config.yaml
vocab_size: 2048
weight_decay: 0.21
final_lr_fraction: 0.1
batch_tokens: 32768
Each number is 200 + 20 x the weight over its row's rms, rounded and kept within 0 to 999. Layers, rows and columns count from 0. The size before them is the row's rms in percent of the matrix's.

# layer 2 MLP up, 768x192, rms 0.0564, rows 374-407, columns 0-47
023,203,171,203,204,199,178,185,212,199,204,188,188,191,207,196,195,194,206,221,171,195,183,216,185,194,242,201,198,213,190,193,224,197,191,191,221,181,226,233,237,227,192,218,185,171,219,204,195
106,172,210,181,203,171,202,200,222,210,198,217,216,178,197,208,240,206,198,162,222,181,225,183,188,186,194,215,224,226,178,187,204,214,189,175,187,164,187,216,228,202,184,174,206,209,191,165,172
025,146,182,193,207,192,190,228,196,190,197,194,214,184,221,223,214,194,239,218,198,173,216,188,202,208,205,182,194,208,253,232,203,203,216,194,187,214,162,212,215,207,225,209,210,183,209,212,164
113,195,195,164,218,193,193,193,218,182,204,222,235,205,215,191,218,207,184,173,231,189,240,204,210,209,186,211,160,211,178,202,196,234,237,192,212,166,212,193,188,201,200,184,195,216,187,177,224
116,199,229,166,204,199,213,191,236,218,191,187,186,215,223,173,259,207,235,153,208,169,196,216,169,199,188,224,204,220,194,180,195,213,189,193,189,177,222,204,222,200,166,189,181,203,173,152,168
086,178,184,144,167,241,189,191,233,220,233,168,211,196,218,191,209,193,209,208,188,202,215,175,214,194,194,195,147,193,234,173,213,200,241,202,176,180,177,197,168,157,204,172,226,185,180,199,186
113,221,144,209,187,168,221,204,187,193,231,189,186,199,194,194,197,181,187,186,214,179,187,204,239,175,174,209,236,194,194,218,168,154,211,229,207,201,210,198,227,205,240,219,206,227,222,156,163
115,205,201,191,173,209,211,197,195,215,195,200,216,229,177,201,178,181,201,158,189,191,209,226,185,174,213,251,200,189,198,218,195,186,196,181,220,182,219,192,193,182,202,226,207,198,158,186,222
028,192,191,199,189,219,176,210,216,197,203,193,205,194,191,186,207,179,199,224,210,168,216,182,204,192,189,218,190,223,168,203,185,183,175,178,189,178,209,202,195,204,201,164,190,194,203,193,207
112,184,213,199,203,207,176,215,202,220,216,204,235,212,178,182,190,201,211,157,222,182,222,207,223,156,199,216,203,188,278,176,203,205,185,179,189,192,205,215,189,175,191,192,225,212,171,213,162
081,193,167,192,213,224,206,210,195,225,185,193,220,196,182,184,208,178,209,207,191,238,246,207,197,183,220,225,241,192,193,186,169,177,206,223,179,221,171,204,173,174,170,222,188,231,196,177,202
104,198,215,194,204,233,208,192,160,184,201,199,205,195,175,200,230,170,229,196,213,198,195,192,242,176,206,237,180,210,195,186,203,184,185,217,177,204,194,192,201,190,219,212,259,201,177,182,176
124,181,215,202,186,221,227,204,199,198,219,201,202,233,183,148,167,203,195,174,218,193,219,214,219,208,218,223,195,196,219,209,203,191,191,210,190,177,193,188,201,196,161,177,230,197,167,192,216
115,173,174,201,230,215,224,208,228,216,196,191,227,239,169,166,218,205,209,166,192,179,212,180,198,194,229,243,190,203,233,196,188,177,163,176,189,195,193,212,245,184,225,216,220,227,181,210,189
105,180,183,215,191,184,239,220,216,240,211,196,164,189,202,147,204,198,179,206,189,182,207,192,234,210,191,173,209,219,203,193,178,203,223,250,164,169,204,250,200,182,195,193,210,250,192,207,195
119,180,183,199,229,231,222,226,226,210,207,200,204,236,183,189,225,205,209,185,198,181,225,195,219,165,189,221,181,223,204,165,180,226,214,204,182,216,194,197,201,192,238,205,201,195,179,174,217
095,179,212,202,231,231,250,203,204,205,210,171,196,196,206,160,188,195,215,196,195,188,188,193,177,197,158,223,242,239,197,225,144,194,215,205,171,211,193,228,203,186,202,214,181,160,192,154,167
021,233,196,163,219,166,247,178,217,185,204,206,176,188,231,215,192,193,152,213,206,196,205,203,182,191,193,194,209,222,193,182,219,154,209,175,187,203,228,192,219,195,159,209,189,180,187,214,207
096,184,200,158,171,220,242,203,204,218,230,147,176,202,191,218,205,180,213,209,183,197,198,211,209,203,199,192,192,204,135,157,179,206,230,211,195,190,179,176,163,199,202,227,213,209,188,175,210
119,181,226,199,230,192,217,236,190,210,217,191,219,207,196,216,234,193,216,178,178,169,210,215,201,175,193,217,206,198,207,156,143,201,186,201,181,178,206,197,192,193,213,216,221,220,172,184,223
106,174,251,191,179,211,199,222,199,188,195,204,196,201,235,209,184,207,224,194,204,173,205,194,215,200,199,174,188,191,195,177,184,182,215,243,193,223,220,212,181,180,193,177,199,256,180,210,188
106,199,227,188,197,187,229,216,209,196,203,165,204,236,138,190,207,182,209,176,235,182,206,179,193,185,218,217,206,216,166,212,192,177,200,216,212,177,226,200,226,191,207,202,216,199,195,215,199
086,201,207,179,181,206,194,208,229,202,213,203,223,171,240,183,173,164,231,170,186,224,217,211,214,173,174,209,183,206,224,200,163,172,215,195,176,189,212,198,184,199,203,202,204,176,190,193,174
103,224,217,152,186,192,218,231,224,218,190,187,201,185,228,221,199,184,210,193,193,187,209,180,241,197,215,208,205,225,198,190,161,183,172,210,167,160,194,215,177,167,213,185,213,219,204,166,190
052,185,194,181,184,192,182,205,198,221,196,206,208,212,182,158,202,211,208,192,184,185,250,198,172,209,176,189,173,200,196,206,205,217,206,218,200,228,201,223,227,219,213,198,193,199,210,190,209
073,179,214,206,192,208,222,172,171,203,190,193,201,172,208,213,199,215,199,214,202,190,219,176,174,198,193,219,206,210,201,192,194,192,213,229,198,193,175,159,176,201,203,174,181,210,193,193,217
046,197,196,202,189,225,199,172,210,214,197,158,192,184,196,215,217,183,223,211,171,203,221,170,210,218,142,197,187,202,216,208,205,181,211,193,217,201,173,224,182,207,193,179,222,184,193,199,194
106,189,230,175,205,224,220,206,172,216,208,186,191,198,175,202,193,189,209,177,207,193,210,180,205,199,242,192,200,218,220,221,198,201,179,214,186,202,191,210,182,209,206,205,234,216,185,188,224
112,210,213,210,237,212,205,240,201,233,204,222,181,217,170,167,182,164,192,203,210,197,196,172,227,179,210,216,200,199,200,186,197,164,203,209,203,188,169,206,221,208,174,236,231,194,203,197,195
114,190,175,174,182,208,192,209,210,202,193,205,190,214,235,179,212,202,251,173,193,208,217,204,223,168,188,241,179,225,230,185,179,203,198,195,210,215,217,207,187,186,193,198,169,203,184,199,187
116,193,187,200,191,215,211,217,151,218,203,183,162,208,185,186,200,137,186,159,186,179,214,198,243,170,197,219,200,196,224,222,215,181,194,263,222,177,222,186,206,198,201,216,193,213,183,183,204
024,217,192,189,172,219,193,191,179,195,197,216,228,206,165,200,199,199,162,182,191,187,185,217,219,215,148,212,241,203,162,171,212,218,205,196,213,209,214,181,209,204,211,203,214,205,222,218,196
123,202,213,164,230,198,219,236,213,191,214,209,180,233,193,175,217,196,214,216,198,202,196,192,217,169,219,222,246,176,227,197,174,169,211,218,146,167,213,201,213,195,206,228,222,192,204,196,193
122,193,204,179,193,229,196,214,187,181,201,139,179,205,185,180,213,210,210,166,189,193,194,223,197,187,183,193,190,200,193,237,182,167,206,212,194,193,225,214,234,210,183,176,191,196,208,161,213
# layer 2 MLP down (transposed), 768x192, rms 0.0308, rows 374-407, columns 0-47
009,197,233,192,205,175,260,200,175,197,167,213,225,202,204,193,187,164,202,184,174,151,214,209,222,199,216,184,177,201,196,225,184,227,229,178,223,214,213,157,149,163,193,203,214,206,193,220,215
112,210,196,191,201,187,207,234,216,204,188,213,168,220,224,236,176,227,188,236,176,198,214,211,155,171,211,192,180,206,205,242,208,177,210,169,224,218,214,215,194,192,172,178,159,187,201,236,204
009,230,213,182,214,167,206,208,199,214,195,196,216,255,216,202,185,206,149,184,203,213,196,201,173,171,184,217,181,183,175,206,199,177,186,225,208,167,237,200,195,181,189,202,197,242,230,171,194
107,184,199,179,204,271,180,223,223,225,215,209,191,202,210,183,213,182,201,203,184,193,229,202,176,170,206,208,213,196,210,223,207,170,228,222,168,175,162,178,184,188,195,178,219,213,175,160,197
116,207,199,183,180,209,169,234,176,209,202,215,194,164,178,185,237,180,172,207,190,187,194,200,215,219,172,178,198,202,186,188,222,219,163,217,214,221,208,224,198,214,227,201,224,226,177,190,224
084,232,226,251,204,181,221,194,198,189,178,192,196,207,182,181,194,184,157,188,219,189,196,230,180,187,212,179,210,193,165,206,205,205,187,212,200,181,218,203,232,235,198,209,169,232,231,208,207
122,227,171,188,167,188,215,195,217,229,228,211,199,190,213,200,180,212,192,194,231,201,193,211,189,198,188,199,226,202,186,203,211,209,174,168,178,170,171,215,190,203,230,197,194,216,210,140,151
094,217,214,200,210,207,188,197,192,171,184,188,215,197,189,200,175,210,178,204,196,202,191,224,197,192,189,194,202,140,201,228,185,189,158,197,175,226,196,213,176,196,203,225,226,193,177,206,167
010,166,215,200,219,167,193,184,187,171,202,213,195,220,206,223,227,201,204,195,184,204,203,164,205,213,215,228,215,214,196,204,174,214,225,245,194,237,196,188,208,198,208,234,203,183,199,201,195
118,169,208,240,190,187,178,186,179,206,199,199,245,208,241,205,201,183,264,179,247,206,195,227,196,193,218,218,191,196,205,197,183,215,196,177,212,208,210,191,179,200,206,184,196,202,206,205,187
071,191,219,193,173,218,208,196,202,170,194,216,180,180,204,223,185,192,165,199,194,178,195,203,178,210,219,193,151,209,199,195,203,250,197,170,214,181,186,171,181,213,191,180,224,185,221,261,203
110,204,202,174,196,257,202,212,163,206,200,199,214,219,204,179,222,200,229,221,188,159,193,202,214,197,140,180,212,223,194,195,224,193,183,210,171,190,224,173,208,214,181,191,241,210,237,192,176
117,175,189,215,208,204,230,220,196,168,260,197,208,216,210,188,185,179,196,187,202,178,188,165,210,216,204,208,205,210,181,201,185,225,197,227,217,178,194,223,208,188,196,166,226,226,231,189,194
117,203,207,197,179,204,218,204,217,185,199,189,217,187,188,205,213,207,190,196,182,184,207,207,206,172,201,197,192,210,178,199,165,186,200,178,208,213,197,247,210,202,259,219,193,223,179,189,186
102,212,206,189,162,251,220,232,223,153,201,192,189,209,163,237,179,208,196,188,213,203,202,204,195,249,214,190,164,186,190,204,192,222,191,165,194,189,201,165,217,182,204,202,230,208,183,236,190
106,221,193,181,198,212,206,191,241,206,198,213,201,193,173,190,231,247,212,179,191,204,186,228,203,139,212,198,202,214,204,189,187,217,182,218,182,229,215,221,191,187,226,220,170,229,162,192,190
101,178,185,184,192,172,204,205,215,237,197,190,212,173,188,208,216,202,165,186,186,203,176,226,211,198,216,184,158,213,193,213,209,195,212,193,200,210,202,200,182,172,218,191,220,240,229,182,264
008,187,185,219,210,257,167,243,187,201,188,208,191,188,159,199,167,225,217,176,201,191,212,176,176,199,212,193,222,177,231,211,209,198,216,226,192,211,157,211,200,213,216,174,206,207,210,159,186
084,204,198,204,210,211,223,200,198,203,202,217,180,170,227,219,205,218,226,224,245,190,188,218,172,224,204,201,203,195,195,183,183,224,219,158,199,208,218,196,154,184,184,188,229,235,220,210,192
140,202,202,219,224,193,226,192,185,215,196,206,200,229,211,208,205,229,213,233,172,192,206,169,178,179,155,145,195,169,191,195,177,204,189,214,191,217,209,189,188,171,184,221,176,188,213,223,202
101,188,186,207,202,179,211,209,201,218,210,195,190,204,182,185,219,213,193,198,196,227,189,151,230,201,228,191,185,202,182,197,226,200,179,197,210,168,194,168,179,184,208,218,182,162,217,229,159
118,233,197,200,226,228,222,222,197,223,201,196,208,249,170,201,219,168,216,200,195,186,197,216,179,139,203,204,201,192,168,208,208,209,235,204,236,197,228,204,220,209,206,226,191,180,178,208,214
069,221,205,259,203,209,206,182,208,183,168,197,185,221,180,219,205,207,202,190,190,184,211,173,187,225,199,196,209,185,179,188,220,256,238,208,218,219,203,216,229,207,200,187,241,189,176,209,220
095,201,214,157,205,168,201,209,214,227,215,198,188,245,232,223,179,208,177,216,186,240,206,220,186,145,186,232,196,209,211,212,205,184,210,192,201,184,165,192,187,204,223,191,176,198,185,226,211
035,204,203,199,196,208,196,240,204,183,203,206,199,165,216,204,221,201,200,198,192,213,140,198,190,194,200,188,208,194,222,208,179,184,195,184,231,209,221,218,191,205,189,205,190,216,201,214,181
067,211,187,191,202,183,177,218,207,191,210,259,184,205,206,184,194,196,209,197,182,210,178,208,240,209,189,189,159,203,203,193,191,197,183,212,216,188,228,223,209,166,171,220,217,181,227,199,187
028,199,194,192,188,158,224,226,192,199,209,234,234,235,196,169,190,220,170,185,241,197,191,214,217,201,228,218,206,210,193,200,171,207,189,212,184,204,210,202,207,165,201,228,189,235,208,166,205
095,181,190,174,219,191,194,211,214,188,160,203,192,202,174,185,192,220,209,199,217,225,184,219,192,232,184,172,197,215,177,186,184,195,209,225,171,217,225,175,232,175,186,225,246,190,189,179,241
097,172,175,194,226,175,213,199,168,204,157,203,197,202,175,238,211,192,218,184,195,207,197,208,222,192,184,174,185,166,182,190,213,172,184,206,196,218,211,183,207,215,156,179,195,195,214,187,223
102,218,215,198,215,178,192,195,205,162,168,238,205,215,224,191,200,214,201,199,207,237,193,209,226,151,196,207,182,221,191,183,205,216,204,185,154,210,208,242,168,244,230,190,204,190,191,195,194
133,195,186,191,198,220,227,199,198,186,188,204,188,201,188,205,179,169,190,174,173,201,222,190,234,219,189,186,195,209,225,203,217,209,186,169,215,179,186,170,211,190,217,206,169,188,171,174,198
009,182,220,240,225,204,200,204,218,163,188,215,184,180,204,188,174,203,221,224,187,207,228,216,203,186,230,215,161,186,210,240,213,225,201,181,192,193,196,199,185,191,182,195,207,168,174,216,214
124,205,212,163,219,182,197,229,208,160,226,170,185,224,214,164,218,198,191,220,203,187,186,185,200,163,224,192,221,187,226,193,201,189,159,193,179,201,199,206,203,165,220,240,203,188,220,216,210
136,195,189,186,186,163,202,224,199,184,180,223,190,223,176,193,209,213,167,233,222,195,220,207,198,171,174,158,213,199,188,190,200,176,209,212,200,214,213,231,214,193,201,191,206,195,224,218,185